From a checkpoint of a small transformer trained on Wikipedia.
Size: 14 layers, 4 heads of 32, MLP 640 GELU, vocabulary 2048, 3.76M parameters.
Architecture: LayerNorm before each block, rotary positions, biases, untied embeddings.
Training: a variant of SOAP for these matrices, 175M tokens, 2672 steps.
Each number is 128 + 32 x the weight over its row's rms, rounded and kept within 0 to 255. Layers, rows and columns count from 0. Numbers have three digits each. The size before them is the row's rms in percent of the matrix's.

# q: layer 10 attention query, 128x128, rms 0.114, rows 0-63, columns 0-63
# k: layer 10 attention key, 128x128, rms 0.115, rows 0-63, columns 0-63
# v: layer 10 attention value, 128x128, rms 0.138, rows 0-35, columns 0-63
# o: layer 10 attention output (transposed), 128x128, rms 0.0958, rows 0-35, columns 0-63
q0 095:120188115149087150104064145138141073132124085116086152169156153106094169108083128152127146116141043138123069126083127135155153130150104137139103129146159138089130145156131092084137133126096146
k0 057:121134119148131095072134124124133088133115100119154076076100095178088102169152163112118158066105192093181148117139146077056136130108125116159132174146118124165158079135153122102145118149126085
q1 060:130078155131160167126120114097079160200189153098143092091086155170154159099219177103093141252129196151127135102136180078134141096125109127149193135174128138165091190102140155169154133175146103
k1 085:093141138154162083140208061079124126121103143144102135147123140128126108082081109145120095152086078120183115168148113173139154125211170101175167120079141163096136149187136151158097094107089123
q2 141:126194107129089114132104165099139085084132087117107179174157116146119137133072111101144117095135067114098137136066077200115181152177111117144134133137203174082157113144096098127163141158089121
k2 090:089157071139102144096047146141099163060153122147076153162152127120110121103126104090104127131127097134128127133105104116117129151089138084112095126103146139143026163078096065095176143085115080
q3 092:153133100040149133169096168147154176193142140086105170154130131102120177135180170092120160124121074152141136142198123158159162135144170100069143135103076109145118181162091168143156105100141087
k3 093:089099170159109094123199086161072125188165073124148131128103105111112136121123130176139142134150119119135113113156136139137137126131137136136135122106129120142111133112161185130131121186170198
q4 077:128170130113147164142107106148180135139148122100156171172120121134107171132111082170123162112163067136101123158143161102144119075154167184164089109167125098178186100102172132185168157168167141
k4 078:190126077068067200158118196111178123133110120097127109150160092182145123137165132145108119040121128133100144104121128101141104095103052111071169145180119125116124164121152085109167112168132046
q5 110:155072143094149132134176073125073179122150178159145091079085132130182124107189143147117142192113191125131113109130164064134093106111133117128162125132093120157112145090136171135118116146156118
k5 081:087134159101153119099129110113183116147171137143109125122169225114114134041145157162141113186100139167210140126137121201155150128177082102130170151119129221140136185136124159161122125130114085
q6 060:133091117142115122131163131166171142127107131176100088141109126108197068152129104180142128102132174114199113135180122092109123156097211154105101097113111111100134126126198116145093117154174147
k6 109:131102131148197109145218058108157139204113137099137137075126176114131129082118133144120096158122079137167127179102114166131113113199137147176117149077109153095093127133172165130083103136131123
q7 100:116088115098152092118144117179106121160155204135195122079090140106156160098145140097100153188120120176167088099116159059134117089103151086121143143112077098152093104107138229088114093118169136
k7 083:154111074171121205145085195122145212095136135129121115146118128130107163114109146103148151148184074202095159106121160064129129144051149130090105148135148076110094133088139126114208136130149092
q8 096:149120148157151115126132160134106116177161157125125093094096073132138179154127135140120110154133134115031193094111147086149103098088146117139105177152078126113100172127105131096119102146051087
k8 086:126141145132154112112146138173130111170108131135136208136166108105147186155154109161131163103157155109104047171104173085145164110101120142063095104124109157127142149055079110109158097091149140
q9 092:131144181136059139196177089112181134143114137154113120140127166087190157119063163159121145145161113096120163192105135171126183106167142119175162123124094152185126135114066136125112163081152066
k9 090:179141147137107155135169128134100144132183136029094139148116150095172076172158118130119119112157138092114097109130118114098085123159152156142196036065104162127157136093123036123138152175130177
q10 085:085138166132147169113130111131142108159080132087109131127133066147123112191127095144141134159146131135154130132096163172173165118137078072084163114082130127017128166122135098087106100156161067
k10 082:167116139171167085157105098153190110131155097138116149169101106110071112166136139160134155133138136084181139189141135184122099180128101159109176151109102100102128052132128115092177192148148101
q11 094:083138100166136124163153102113098162095111165114209170108139134090072087145155093118122100161172149178096110103112112108111150099065078132131136102121119149117111167154123165170072116131103107
k11 094:076160159158195084074098124150150138085147096089124131115119183095108100123187110173123140162120118172154080081126090119186141072103098122131083181125162109171134158149187127128136176127128131
q12 092:113098074181117134111149119155139176117122107095146174045128095133079130133082142080091107162088115126179162071113131112119092101103157064147124137139160121164115174165170083121105141119069145
k12 095:174120107166202128147143120114122097060083098168135136145162141065136088142132124121138096151094112093105068102187181100085151147126156184063145096150088078162129175172145116174091102067166139
q13 086:154123126142105151126130141125097133143119151149095176109096046082101128178092142181072127110100120132106104120143103117171169056056138129114138124110145173110166105148145099137078112138117102
k13 086:105145115175161163132127192123146148216140153084105110103136152130179093157185093132153124151141090144095144111149137157106123139149144160069157132166117131076155138139170126100149103136078132
q14 092:164094154083154092128189113129188117128164179083144142174095131103171096127114158155089080134162124220147136152090140139110113116108176121101076094217112198151133135162149104122135092128089081
k14 093:124098165092138235126126142090165173128115130137167100158089163142085127122116122092136136091129151108138096151098100131134161163124114120150113110100093123096153128115161090126063170128117133
q15 093:125129147182106163045089140145142155142076114159149101143145078138096111084153099181117118127092137133175130123127087182140144110121101106127083155147130093116172138100122132124125151143081113
k15 088:177116168152138136137093126129142129116081131121107153103142130112131129106155155114093064147171135125129098146125140169084133143091205170162096100149085155157173083118097124124159075130208090
q16 089:112100124130141100098090144163101166123114134111153117124155146191111058188138087091124166155097158111120097178171116128109080115111152113206094179158103083099042106153025112117107130144086107
k16 086:147079174043120060120114087163144128187156118193064124098133169127115069114160104100126175177144148127173116106133204173176114155094095119127102108135172135134105142107138096148098134086133121
q17 086:192151101121136145083084169090172092116157149129124197153107178115140119130107076162143132180130178074137145107158171174052137107163106154132119153097098186120142083114137144159106092117200157
k17 089:172165120089098155075131121133090099180111088175174082110108063146202111144114110172124042124099113095082088142119111136122136168147072108163087120071153156134089120065148092110158103101178088
q18 081:121150103179136123124138180088100101144119098146130159052176160103122124083099125189075119122106183137141109182126156167111177098126123073195136130132094115154135112150116101129196050180129121
k18 088:159136117078182130163122157142136099133145166182127120100068090156133094120130150126168098141075097177152107134093095127143160217137180120079130143096142096176168162119167073126159148191109182
q19 087:113153152068136165132114105120138157141175117125145165120166148080092117104114111116164079085094195126096181156063089185146071106126149120162126111127155075153140087180105164150159198141115105
k19 085:099107145141150114106107163079189106119164162169119134148192085069162147092153121105104124102150074152112140125070107162139079098164137158113125183096145100137195068138109131137160132056104173
q20 095:119111092147150088106142149116089160169138101135086109117123114058158086135124107143121135143128153133128150180126088055104158171199168172075187150148166136111126145111135139180137145119062130
k20 088:124133064136097123223121155114092126066165103106140142139142054122071134089144143151146095118099080131092109104130121141076180159138096130125154117156120123182099142173141103154113154120086114
q21 086:216096124105153117156091196148130121149131118138133129102100203115118119137085149078146115139163132161055109164157114146111141176090164171115180108134178090153126086111131106071100133142135109
k21 086:106088137143102102099119241096169126175169112125117113138116139157131154128108129120127110150117147085151102117120144132096193128129116064174188121128116158135221077107183224123157149120143109
q22 086:098149124180139161108083159069101111070123134080146109135125143123140081145156091128097126149188120133147187098096137112107146136112059129155128087123082150131140077101095134151129108145152139
k22 084:131154205105147072141077099132080157144106132098180084146146120211168136103109102149093135081112126105077137128115128131184115121167097163111174106120108120138150080108078112140144136204095084
q23 095:055157126137149096188126117115165095103144095096120168145077188144124157163140141150103132099084096089078127098143133165110074118212111133153110153171138115146100104154075078112121129129095098
k23 091:063148189125137157150157126156150142127159177165098163093106085110182153124114119180200122165110103099138156145153159128098138159111099149123125153072128176147157092111134183136095098116087076
q24 086:178084126133133171132165111120088101095159110085131057191155132057069115179122155116119166138107058117090088077118098147145152203120129038161153084123129155175130082103139116134128155145133165
k24 077:150083135149164132131145116144184156159132134065163180143123145119132122094084148110099183134122173106175146077090129155121160080119159118125169185163103119116130214124121135126123176110067145
q25 093:175182185061159105122068139113161093148139128108103128152103103124115131142152110131060169107127191117119088122072138168127078086121155172132164111106140167106165094100143132149101134142180110
k25 086:155086150082136174120098131102167121119071140094117048145096088144123096139165126169113166140122083107114125167118051142144155099154087181143186147101147157158139187118155153093159101104188099
q26 093:102141074160123161148081150098095110120140093101086114081165102106105175134058112103152155146148128150178163133109141122134116152056067178141097120145110144134156135152106141103116108115131110
k26 091:105123138132162144141091103108185122149131144110173124100136149115132037142115155133140154148078096172137083090133077124130148104130114143121091125070128118122133109076123177102136134082166107
q27 089:131169079123091146160130146090163091112117137154158078134128116142114117123105172172135152123112093189083169107124105140106131133052117133134153138172093113070158118110103106127165101048188160
k27 084:176129129158140084114111152089181133106132134093117192149065126131137192184148120168136113157048112139174095138113168101150121120169178100162098070104136172078165109140099144096139100115124154
q28 088:101112111162143109183170116163191181123148180152144141158134127132110164173113120115073111100147145086056165114113154148092125122151178141225163119170127115098178120118066109137095120135109134
k28 089:144175164149120071145154078125113154115121175175180170132100140118128174110174155136117124069156149105112159127182145093077126160174139134109127146074134107130125106123142124082112106100142154
q29 094:068126134156171125108105128115172080136161090164091080163148146120091118122164140130132062165155194102080146094125163141153169103119156051126127142130155169133149162128093189074133137042129138
k29 094:107140160111142119156129069123138190101167140130145148169131155134157154170156116079137099143099139079097116144129136123141099107104195096166161216121215160196084074111113073055105170120130111
q30 089:142043137171114098078102124171134100079064089154108118108161116105164119133120104148090117160155093083065126177153174152130094196111115120129136126147117053115119231145123160163130121120137149
k30 082:157104121080095130137141109136115113080119133148162177148095077118095121083161097106094159085109120134069066066104140185140150166097168128090099166095136140122104160104192165074084152145113111
q31 089:155149116185170161091162101098125117113212130169135143099073135134092143163118156094083067115109133106141128175151147104154096102101102178105117055082137097116082120149125112153135125073110092
k31 090:058178102095151137120117119123146036156195204143057158143135113137145111115110125138124161109088141101144180169140069072171170179167166098144170108143081172078164121150167135090089169095138116
v0 114:152188118087158120132097151121069210210154104147135143099119041127124072098137178093110147133062118151115083115104171083092134126098186113167161129150086153115141122089135106128139163153126137
o0 104:131172143102165163116086125146118162126158153084127111077084079040135145050092133147130171151124126119122058131142142106104127155174114096146153179121082138167122134092136151169157097087102093
v1 100:115186176079201120076137152104114091091132148092140142163177119148156128164112116140069146087106135112133086174135104195109082079136156151155148194143184174110121138109177152112150111152137148
o1 097:113206163110140148167120164154107140136174119136103105093137127187170183197146124069079116151089179131118176140148104183191100126134095084110108092080082124142178121131147097137156096128118063
v2 097:104130131113137104172127060140141176114095157147148152139125141078121171112161134106103119156118173208060072064086130115108121098099148164119109111094150159156107131081143088152125129112137113
o2 094:177173111130120172146128130152086186103192134115143170072132149178105129108179108131085092105059145164155105064153112086103097223121148125080155126131181104105061232132179134104080136146153114
v3 102:128167150142109134170098099118157093140118158158095126198138118131149088120185111123124084119076121144130153153131175105166111130068174073129080222189091122081110091109133088152117190152164082
o3 096:177111118114105123166138125069099118142109145090106094113171167187153128110079094179097125091151142143173073106103124084156132192142114128164149129135157115166137193085158092152226110183091104
v4 114:109136113179105097105113116129142096126161116107047132107146080149117145142132144116146141107169096161143124114155148118160177141153121129140139113086173203129135125120141100155060134148126187
o4 104:129104159123187090170148107168105116153133116126143127096177142145095164144156178113144144092144141173144150161085060075110095096180101140096149098110183094166143077057102158149144150116166175
v5 124:137150125117128117162070133149108149224182107155152156150107144159155109130136113101119143127125118152114166111184184141061116159075118146103128161166072115138136132121129169116112107140132093
o5 104:106183123079098075096169178098094122122085186084100142149136071141134072089096047108145181113134173128161157156127147084161132161129187119122101146117132140146081128134071169078104176148155101
v6 109:146101095152101150155115124133119110113136088153121117087124106130074150133098092170119051146175148115117143148075129133172169072183132148148084172126097110185209182103115130162121111077093118
o6 099:095048109102103136130136147176127115048140126148113084076116070132082171103119094138145089159159074093145082094127138120097129051146165153164091154186125066104157139129130120142089131166072188
v7 101:095081109111069133145160141118164138171105118121070115121157189145078131089093136156143120092159083117064103150098127198079110094131132180131179137165098059125124133109068106106073147109117128
o7 101:111066121181099134147082118159174122069129111107191150069127149130147140163127127165093184217156122214074132097167143104109159106094120122083053123113159075145100139124150095136086104128113178
v8 100:109140087128126105098142168149094105142135168092132069062122124066125139121060128105110099118160129132159101103057108095147077119102202090119132172140182185131138166122151150089141112149151184
o8 097:163081158117116070128050130163191134111154143134127121094197084133119164120154149132125152109112107127141051187124144122042128090061171124128168139091089113174187083113168169052085118137180137
v9 100:110077109194114152195100112096080144162159118063151137128123116113197123165119111123150141135108163129116141175167186124174107155163134135123111171137150090104159147147155102096091205131108156
o9 094:124122162129082146122157068152153041121105107104088094154116113163115154206132134115100129108127180051091028103103091145140171145132160162069111139116141159211213141155146152108116101121102157
v10 104:067140134051123094118112113129143123119123148191137113098141110101149076073087150091186121118138151073151098180084082106157141151097099107099189169133124192074113129115156129179149088158128139
o10 095:164073130166151065161119171111130156145135114143132135105121109114163124158102146132156167081140190154110096111102155095139163134123123131168175127102052108174154089124124136172115128098121138
v11 121:140155114098093111102143127133137145126140176157086103131119090097134069077171200099143128161131121201192129135126145107105145173152091147109175027137120139081135107115189107160148114172184147
o11 105:139144146147185150186123178099089179132151126101143126138166113072142079155186139123181182145147135170131136105110135139125163142124115142114191119111073127111164135134153150148125113123118168
v12 098:142153161103110108115129149120136151157130128173059187160090115105131132152083179133149113154106154161084142117083162146108129098136114157049153125077153095125105097081142123108172115168104079
o12 095:137165179120112092142142126113129139135171140091147183152107091117088158153169143133144185110139128132112142139124086174060071154084221190122093129154119095093034110080122122119155130176128103
v13 107:091128083165123107141143163184165088090130148110123143100216139158128158129158163099145109149145097133139106091110076072113145129182142079140123184138173197120143124150136084146086144129124121
o13 095:133149122120099123114145086090147090108116088137070116081175127131120157152141195111126147092139164156100146145120134149126147197154106070086123136108149090105139084172160168191090115143152151
v14 111:137098137102098129126141158133165166116163096150131160084113186130149168149081104096184109131115094103107143094135110131163188068163126127150144123160127138141111147121137127157092128153176156
o14 103:102112140125154099087143118128139151086129094126092218139172080104202171101105082133128139152152123133136135077108108188085116124111113144131114136112171132152052155160107147134035118124180161
v15 139:095089080099092154131172087129088107135090191149121075091132147107131128142139112124184115116123126156180125119022083085145156110173143156110156104139114162125159131118132071160137060111082150
o15 127:177043124115158151124108125133114196115123132138088086098105129068109139189121107126160158068186147141129143129106136141095167134154103121093112128094128126073158100138112124124078130093131169
v16 113:082144085104132139136140183135137121078085116133099075130087148058087160077122111148130144104154096154211131146084105091184162113178099119116133126127118139121108089157138136128174081094093145
o16 103:114124125130166148086110156143155152071129057184124092114095159122136170122135054128104132100191084179150148095139148123102149147100195131123168115135069165101151097094206132158189160082131203
v17 097:190122116090120102149104136131149123115112153157144139156152126191130078151132133162117103136124105138133128081132071137087178118133175123185163089120077102150143191133132160159093135126106152
o17 097:153141156129138148127103107124102088160201127126139150151107170079117100141150106114106087151162162162091118110124103115136127140164146053152105150081211113123099134159132080071121116093120112
v18 108:127110111149144093127128133119149111105098133134108165108089156147065122199131045133157133096128135139130160116101080097123185146141096142176107118133113085105117126138106113103090096166144155
o18 100:122080115133101176085153107108133072131118117114121112130167153069130126102149108156116127135097110138147131105165079156155153129084145106182115140111132183106149114152156125155105150135091213
v19 104:119138126080106107063156148109137102125167094106165141145113104114151182139139112144172132070152097135162084113076137122132151098083155176131093146063160176129109082169086116108116098098147130
o19 092:161118108070195084167139161137150101153122121093111145135086127169134151163145137142130121096144174139137123107075193105142123082089155135136148127135145152133174126110157137113063100106140162
v20 095:114161103166118211123135166123160122112101156090127145131111134178124111102124142132144099060082171175092093114146165148139190068102143177105128162123131099100137161092157145140107184117143134
o20 091:210144102155187142108097080116147098113151125158200108118113165178087096160115103130133113143127143121110124108150106115146127100147109190139094116102104077138114169093126114108187149139089088
v21 112:136140140097190046101103122141103114127070195137125139074161118111114146117240150122193152144154165175106128131083132175130165146132132130109150149125100172109132100133118120185144139114145140
o21 099:124124138081118080197118178112083111083121151136179117095124116096146168142102197135160138173132140123183147093187160074107135194143132116156165094085147132125171138135204125131108138105153172
v22 101:079124089100176163135139118111162155151141101150157083100188168150124134108138111127100137142103165137137169150111114074170151118055140123127133104119158097142080121105192096111113062161123142
o22 094:146068114084134166119118110108203149107121108078132187155136130135134098131093160080152109126134106184149122133166109076119145071139109132193172150131148129168122146133225119140129184110132140
v23 120:106179129073124136130089109111122122085161110111110169093139066088155168140110125069113134130111140139169106105058153185081130157198180103099163181117142127107135114139152125174126115120121153
o23 114:117127146168126126125149185138072141152157089101079131096108056173154107129144181165160151164126087126092130140124121155113149091094113115103127097059141141128145096090152181134120186113142179
v24 107:170140159118128119117134124071104106177196131151162176181167127195104115166135152137115159122201102147135101073125140152122097122121092087220117108166099064196098116101175154118126195177130111
o24 099:121115106129147141152139116087104130107134150114084244153145174181112117112091117123154117137113120136142143161117131177148099162157111097132055172161160126155162109121049128126194138133121076
v25 119:094130162056116129129092159154109098100139146164175100131170131084079088106146166128094104168112135182162111091170099167105115117110134103148238181121136110114130126120087140063108161121094119
o25 108:143100074145086146182143138143182158123175111134116124152114096120105095150054092107107130063131140149135127153090116183112110211180153132177089152122123126135118112169137145112148168122132135
v26 105:095201165131197067091085150127077137150089161150103144155157215090130105106139177149127121106133083117117122151184152141073173141135125170156167111151045137158134122145170115128167141126107145
o26 101:109175102063117121128098091093125115104106084161099154122113107137125127123079181191125107145097110154153109037180094129068147154102159047138149151120097141148155107101095083112175165070165087
v27 097:157116189135142165129124091187055058115152097196189100132175138103141208094087080124088101131129160135096157112119102127073173112095145090124065101125135082137121061136145114167120140151137091
o27 089:193140111148137129093098126132094061162143102119160162066108110161177108106082126136188119174155130158143060108173163155101115173118086128091074124162140181119135137170146129123163093096119195
v28 098:126088176097136135093177155152123141129106074101184150157150089122097105096152104144113149169074100144116133110141102085108114068192074103112103116186118150075166098165080147103149135126100092
o28 095:156151088085120157125122149102213119153165155186087105152109116161103157145095097173163127119157136158103100151184067144140094115164111126110083111116108143023056146150101152114102093115128154
v29 103:171117130091113141051143185157091091210178186142093144089117122084125105142190130135136100127128148142128130131101128106157089093105120072201097091084126104130050147112115090118119077089119110
o29 099:115099121083156156149146135142116147136190165124181148115126182097137102143095186084103131146178130128174119137107137173117172125112115124103138097105103127075116131096118145154156091074112160
v30 101:113128165102138178110182157163126149094101083138159103124095083130123132143118114084145093156130081207191119197106160166140131130116117141118092124168090153127196128130148095163134097115180162
o30 101:142119141118150078147104157172186146149213133144104126153098155148135125129069137112137117186105100171132093142066150119176103131076132153141141122087156116113118145098136123125142070068116185
v31 110:147049043134135102143116155092133098109168119135155119109181170044181171153080144130185155128179082151126128122078064077118145096190080187112142150143132121153136163112159092090094122148112127
o31 103:099049163137082106080117123113107121138095175111165107104129176140153131179148140104160150102199112093081153102099114145138133104113139108144114174149095070123113169149110145096051136126200143
q32 052:158088130124155178144053103112098142167086108146113194120122117146208098146128089106111114135125196150157112130126149118163155194173130123175106135131053082157151157154091109124143151193126125
k32 047:134108135141193156102070142052091174115087103113077148134131099121119077122143071095089172130137115090134118112125148137156140193127088157100098176117058103129144173150092090141144173164130156
q33 070:123137099099099123096145090112144151116143116152112144133149103118108119097112109074070138116081150081106111117064097147058152095101155115106181109140159152187110116121093093113112121122149121
k33 067:144150119112152125101152143103121094149144129136133116136123113089064140111112122093079177167170136115151164154072126148103169065098204109086125145123150145127135106138115174119125152093124122
q34 095:098150086091103135128160123118147093082115106143162138143119076075120139090080130058055196136094102119085124181057104120123140143117152142114168122165122169118070096113075104094105155120072095
k34 101:120110149088148118093049160138075128154100066109132109152097128096098120102114120072102124130079122139096128091124146146168124042064090110128127127151117103187149130107098150122141109074119140
q35 113:121115132115188132116133107174149081094123138124131081090178123188084126124091159128066153109134169063112135149157182178184181174121084115136113069088196145102092139137137139182104116053114111
k35 116:156145108113097126114154117140108138127142163078168156114138138154155107178141163108058174105201191082105149132166132204131172152122160111132116075132188142134163160095160141100120140102151084
q36 053:135113118120070080101155039125130150063118144155085118119129159124104174141163173204085136133102096155118057118131093190161078112148141133112153143113187151130150150115134177164051120135105044
k36 059:158148129110130075147108118095085157043108150093132131101118181109094161133058148179106102134111143161148144129188121218141108100181162117124149162107176183128185126125150131147111117180090063
q37 071:052120115104130111149130157150204155135108143166109162132133198122160111139102097142158074130115147131181163155081110161128168141130169139135055102078155125138132142136091127081166120102137110
k37 076:119127141082179185138127109144094165164152092139131144173083111137106125074163144078069093147059096124117147201111140168187163106126156111116164122140134126111105150118091181117169140129093186
q38 066:080149040161125110141202067175167119114114135175122176119147177113117044067092178111102117100112152120193131178093106134079140146176186162093124126113143172133115137138111115094152127125130140
k38 082:088142094181080080151136092096170122185155128111144112117142180134127142123116124128151119132131059113125116190170054119108079182213156184131087157070101208059128117153141080112149117106136118
q39 121:139111154104072111122144123101124085102093161151135161160105134161174114084082111097123129146133168064149108157136152122182083139161161137089130169086102148181082177062107093130129144127115096
k39 114:190100075070156091146162109091189063111092116125112134162110165106106100116159119112067166100115148127216113096110133128108123131139097135148065162106072125153133161132104109122133160138104188
q40 113:103132107184160145128175153100157062084157153143127152138121135093107081186149128068120087067121117053172139171123135078094129169138182155144149100098075133159151123129064129120088132146106099
k40 119:087186164200165085157140125075117125113095115118139172120130092150124097133113142102144123112129083115139169177105144105110141159073165136112113116106096134156110119191111095102121148117132148
q41 111:129108159110096176064131112151115132147150127166134083076183123143166095108098162119149141117136117206126184122146107093135181108124129119143121197121153158119189114112121131107154117126179137
k41 114:167201117073134093094160142072134141160171157183112095147166121108107080124112188131120111094203141149095155146174118106115078094139122160117094167090139167179119115052059131104161162165169123
q42 117:090124095043141119092167124176124122161124145130123129146117164153042129105172108147140122129138120074128108132204147076176150089106151133089076166137136100139077142130110109130136087186141126
k42 123:130138137070193115094069105133106116106132113139100137086119190114152190104184084091129163178184159133099088197172156138168160164120179133111080183133120090164126155118039125143118131150197128
q43 121:153106083095125178130128130192141110155086060118155123123069118064121083125146166074132187129119121175140158097156105125117156095160167161137162129169078123065113071156160124121081177120179085
k43 126:128091122132170150131126105192102111142125121150155134125114134098118053177094158098124185090173082113152160140139167121145180109121176145145172154140143142104161164114150181142127180093207139
q44 111:186154130137178145098169185135159119113134125185135149144145211127138138211127147132116176173114118101132125113145148137175121121136097126117155115097145120097133113147131089127126074156097175
k44 124:167127124188170139060141202133109076107099114203072173088155132132160169135133145126106158165122143120102151125087092183153114078133169101106134093117123132138141163097107094096105121123130120
q45 116:134095069162114193131115151159140131169121139131142127164174084126118108168124151144126090128082124104095100123095142111088142116139115181183152159124197135102119174129074117191057190153194151
k45 125:171132165122152139112197145182100161094128186084094124172130160098060112151095084107148158096094171149192144112145114080139133149161153112072125149136153147150121074143102156144082148124158120
q46 119:171107118148102096156140120188076143174122159142094146126073114073134117139119077140159129097126117120173105108170122135124128181121117166122125141138140153044095133072130132129114139199160112
k46 122:125072124129172103104093114139140141124134155081122132120088086125065198112117146096182120091136116144168135155149080173094138180140109074101100187085145120094077170084108120092095100156115213
q47 117:160080132110146163106102107169115124116108161143127090170222129140136228131128130189089146126173159104170119165132120117110123084140105125112145079075094094101112097147160109102138136135084064
k47 126:129145163138130159151105096148130128111138165137172114138168104109197167178203102064093108149218148092153101164113096137139108071150117165099127083109134139164164094152167137096099113107167131
q48 113:105156079151107135138141136162121154128085136155134104148155100147072148083096091148095114193127139116100113101115109175051095127123118133081128112111098110142132177144139122104102037174160070
k48 116:148159087164127147142105114184119110126119140092145142061115096160137136104116032105089148168151143100124061144180155140089119164133163196117122138090122085128158146119204163120129086153168124
q49 117:095107184099072137083118127183143107113137128114110126153146162162106118147088187072070169126055138139127153102175175079092119110096110125096108125089156127144167133145112159059128120155100092
k49 117:098144142132068094115131096176169115116122148165096163177101182150160128152135204042150190134127154158101176109172109103133101122090091140125139116119085092171172113130116167090118067100095092
q50 106:113170061087171137166122120160164097120063147140091207131120118121113191137152097116145119123118089137103158161194116111127167107123130091149101130142141143111130096110076057140181112156088170
k50 121:136213125098092164122134078093168114111126100083132167065116131116147145138130172177148166105111094137136156124212149110129105132141151097158144152138163127067152158119147101173158050175118116
q51 123:133192204119095140147105147108082082178131103117153103123086175127145144099118118192119139171098120137080088113153164131110149131152204202065086165142113147181141118157146134142142139155122103
k51 125:149133156114108151134139098149118021134158122143093133174131126093140123125099163157090109164087114110139128140154126134115166147104106164158147179107115165150106181101131135130093114162087084
q52 118:091154111131148088169184105150115144088080107154156128140149072117112161105130133083151111122133139140081149130108167132141087119141122130184148110124127214200147169090172189133115107166106170
k52 128:154129113109124137111110124136196161109117112133117139236156100140121176131161056110144179144149157123050157148137185096097153139122220081146182156128139167179151186140156095104158081166099149
q53 123:139154130169164151082103107083106203142067172170135156062127099134159139185123147171116170165142058115128146111108137102140103137083117137023129187093076093144162127141171154156107161122119105
k53 126:102137163154153145155070087097147180143118137040139121124122139097100134142183145182091155148070136127155112117131147131188128124082103129102163182151138095176165163083135135139123156168081063
q54 119:104146134146079100166107105130131102144079151080151149119147128148149117128091133117139097158140071166158084135129176102099166098144115178154133039138098143149164112075090070183127161147180081
k54 123:095132117188125135159118139108171096141142157079125126166120118180103083123132074127103165164142115088215143133144107097074138074118131144083073118128172112171192138072163109153202144113125119
q55 116:138058106114114106203133150115178145083123144104125131126106135139079155106097129129118151153090095095106091144122154092097155149118172046095072187080114101138151148103065082131168135086132123
k55 130:114125145072147117136132183100103107086120131075134084136145143144150199151115151096111153144135179118125093116068126059061149088134161082143118133135114056141136162079170143182124139128126164
q56 119:178134121177165121092170098139141143086074096182195100144132119144148120123155138123101071105107126062107112079184143176126133069153154116138116095213117139202090129053156147106126131095127126
k56 124:127089113111107128104114100114134145052093139148178085104106120059089163105119083152180129156098096104150158048150151135101121032097176193154147103188111169159132099073139123113131094123117165
q57 113:114144130140172095083118119139116120120153126152119144084055157096114179099160152163075109135072148140130175165105101131104116111122118113095129162136135128204174203122135100221109131161130141
k57 122:115124084169105122077140143177156131108168133153131119104157075151023182115141136158073123070056126150075111197109160064151149141146134150066119163152121072162127128090133129153115108142144145
q58 116:122113136129131117119181056116143058174127114153108108138212135107175169122142103107150122136120151119136114073113163154163091125130148148097122172159114103148150118132117082089113180175087168
k58 120:078091160161051110130146070126119074139096087149080134027142112150107148132131133079142142108144117085165127085130147145102087087129111117131134113165140134093170156154113133073118161145079178
q59 116:101126090084098106148166165160110091183162091118106126100090123159072112086170097173145114063131165148137081158137105107153080129113061155127169118068116108132082115065145105153199190137118108
k59 126:110122160137150125144151115082101108195130112111154104153116154128154133085154148131165090071163162127176074122149097119113122192130178109118206119123159122138151192100139155151186125122182083
q60 113:091137135143218150162162093109125105157210154118107140121158078151086196142065192156104113114103122121092156076147146159147142138141174157111158146102147102116095132133180114046168164126098130
k60 120:113156134144159152171156132119094118108109086176111132084105061106152210158160118100085109187107152131154156131170140115184131148169136124108185090153102116114141134141147190062161219109135134
q61 115:130116079070037037061176130106152117131143051115127144106137115137064123156105099069082132173092083144139085141130132154090105152105152096156096119168155113153089125136131087109105157138128110
k61 125:123129161143083128051142121134150111069110090153139124135174135160077093043141095139151110181080083091149144195173092181077148155071156118126090127126084087089122109117137164122164154140113111
q62 114:115112122129124118131142082134052142145112174135121111097119081181149087134111128150071143153136158142052073155128120127160191085136137136148089100186152114126078126136074122118137111144095137
k62 120:110095118167120144066123136041072148098136170116163109123082083152137048094178136144106141110128154128058163183158148098140163112134101131109105073164146169087119158151136188135104074181089161
q63 116:107132095141127142160071184147103155127103084142123139111148128114142117091110111061067113087132160142106150140127116145215123154130106147191061148057147151186128118191199142136177122160130097
k63 128:128142119160123082114095151120139112168104136083128126135142157083156109072087094084107118097070147144098100147102113138148092188160160155172122096101182115131172135181167193093166108136154183
v32 113:126097129110166117105101109126054069073153177162086135145133111192091135193105157205121092124132138106143040132142164181097150108124180083130135107159092135168104124172150168171155118180092128
o32 111:142102156148101115173141095110173127143122106118116040104111105097126127097180161077175183073070079163170149143093117122136220136117070146153179124143175106086121139113152159123124132081125112
v33 112:150082139176132108092122101131176122141105083157191099108067100178113137081116181150075116139126122096129128145147118094141134171184092118112118056123150162186135110105096130134151101064090155
o33 114:141117142116151106211117142142126150120149149099096142111143126152124093154177132123138161139145142138117085135110142166146135159126137109130160175126006119060135099147098143128159146165186047
v34 103:142085170178087092082089092109139140162144150123144120162127104087132127140149118115134111124086167086143169117159144135128115111132206126133103108173116115094140098171157120039146122140146102
o34 104:140141087138165191170153112110064089149104137232140145127139116152104142142108147141122104094146118192094159095116115166063159108109053172103128149135092168097103148088118175187102166109164104
v35 103:107115103082071145146109151165088128149133126177149169102108113137105095145112131187106132120133099148163091139171126118098140132136142103106100076162199139132125095086071189105085108169086157
o35 113:079094100127143091128146106068135082126103123114148142144176134164171142151104072092149123229145092100105214119061146115132124160139128153101181138105127155153154115191106113112129096113156035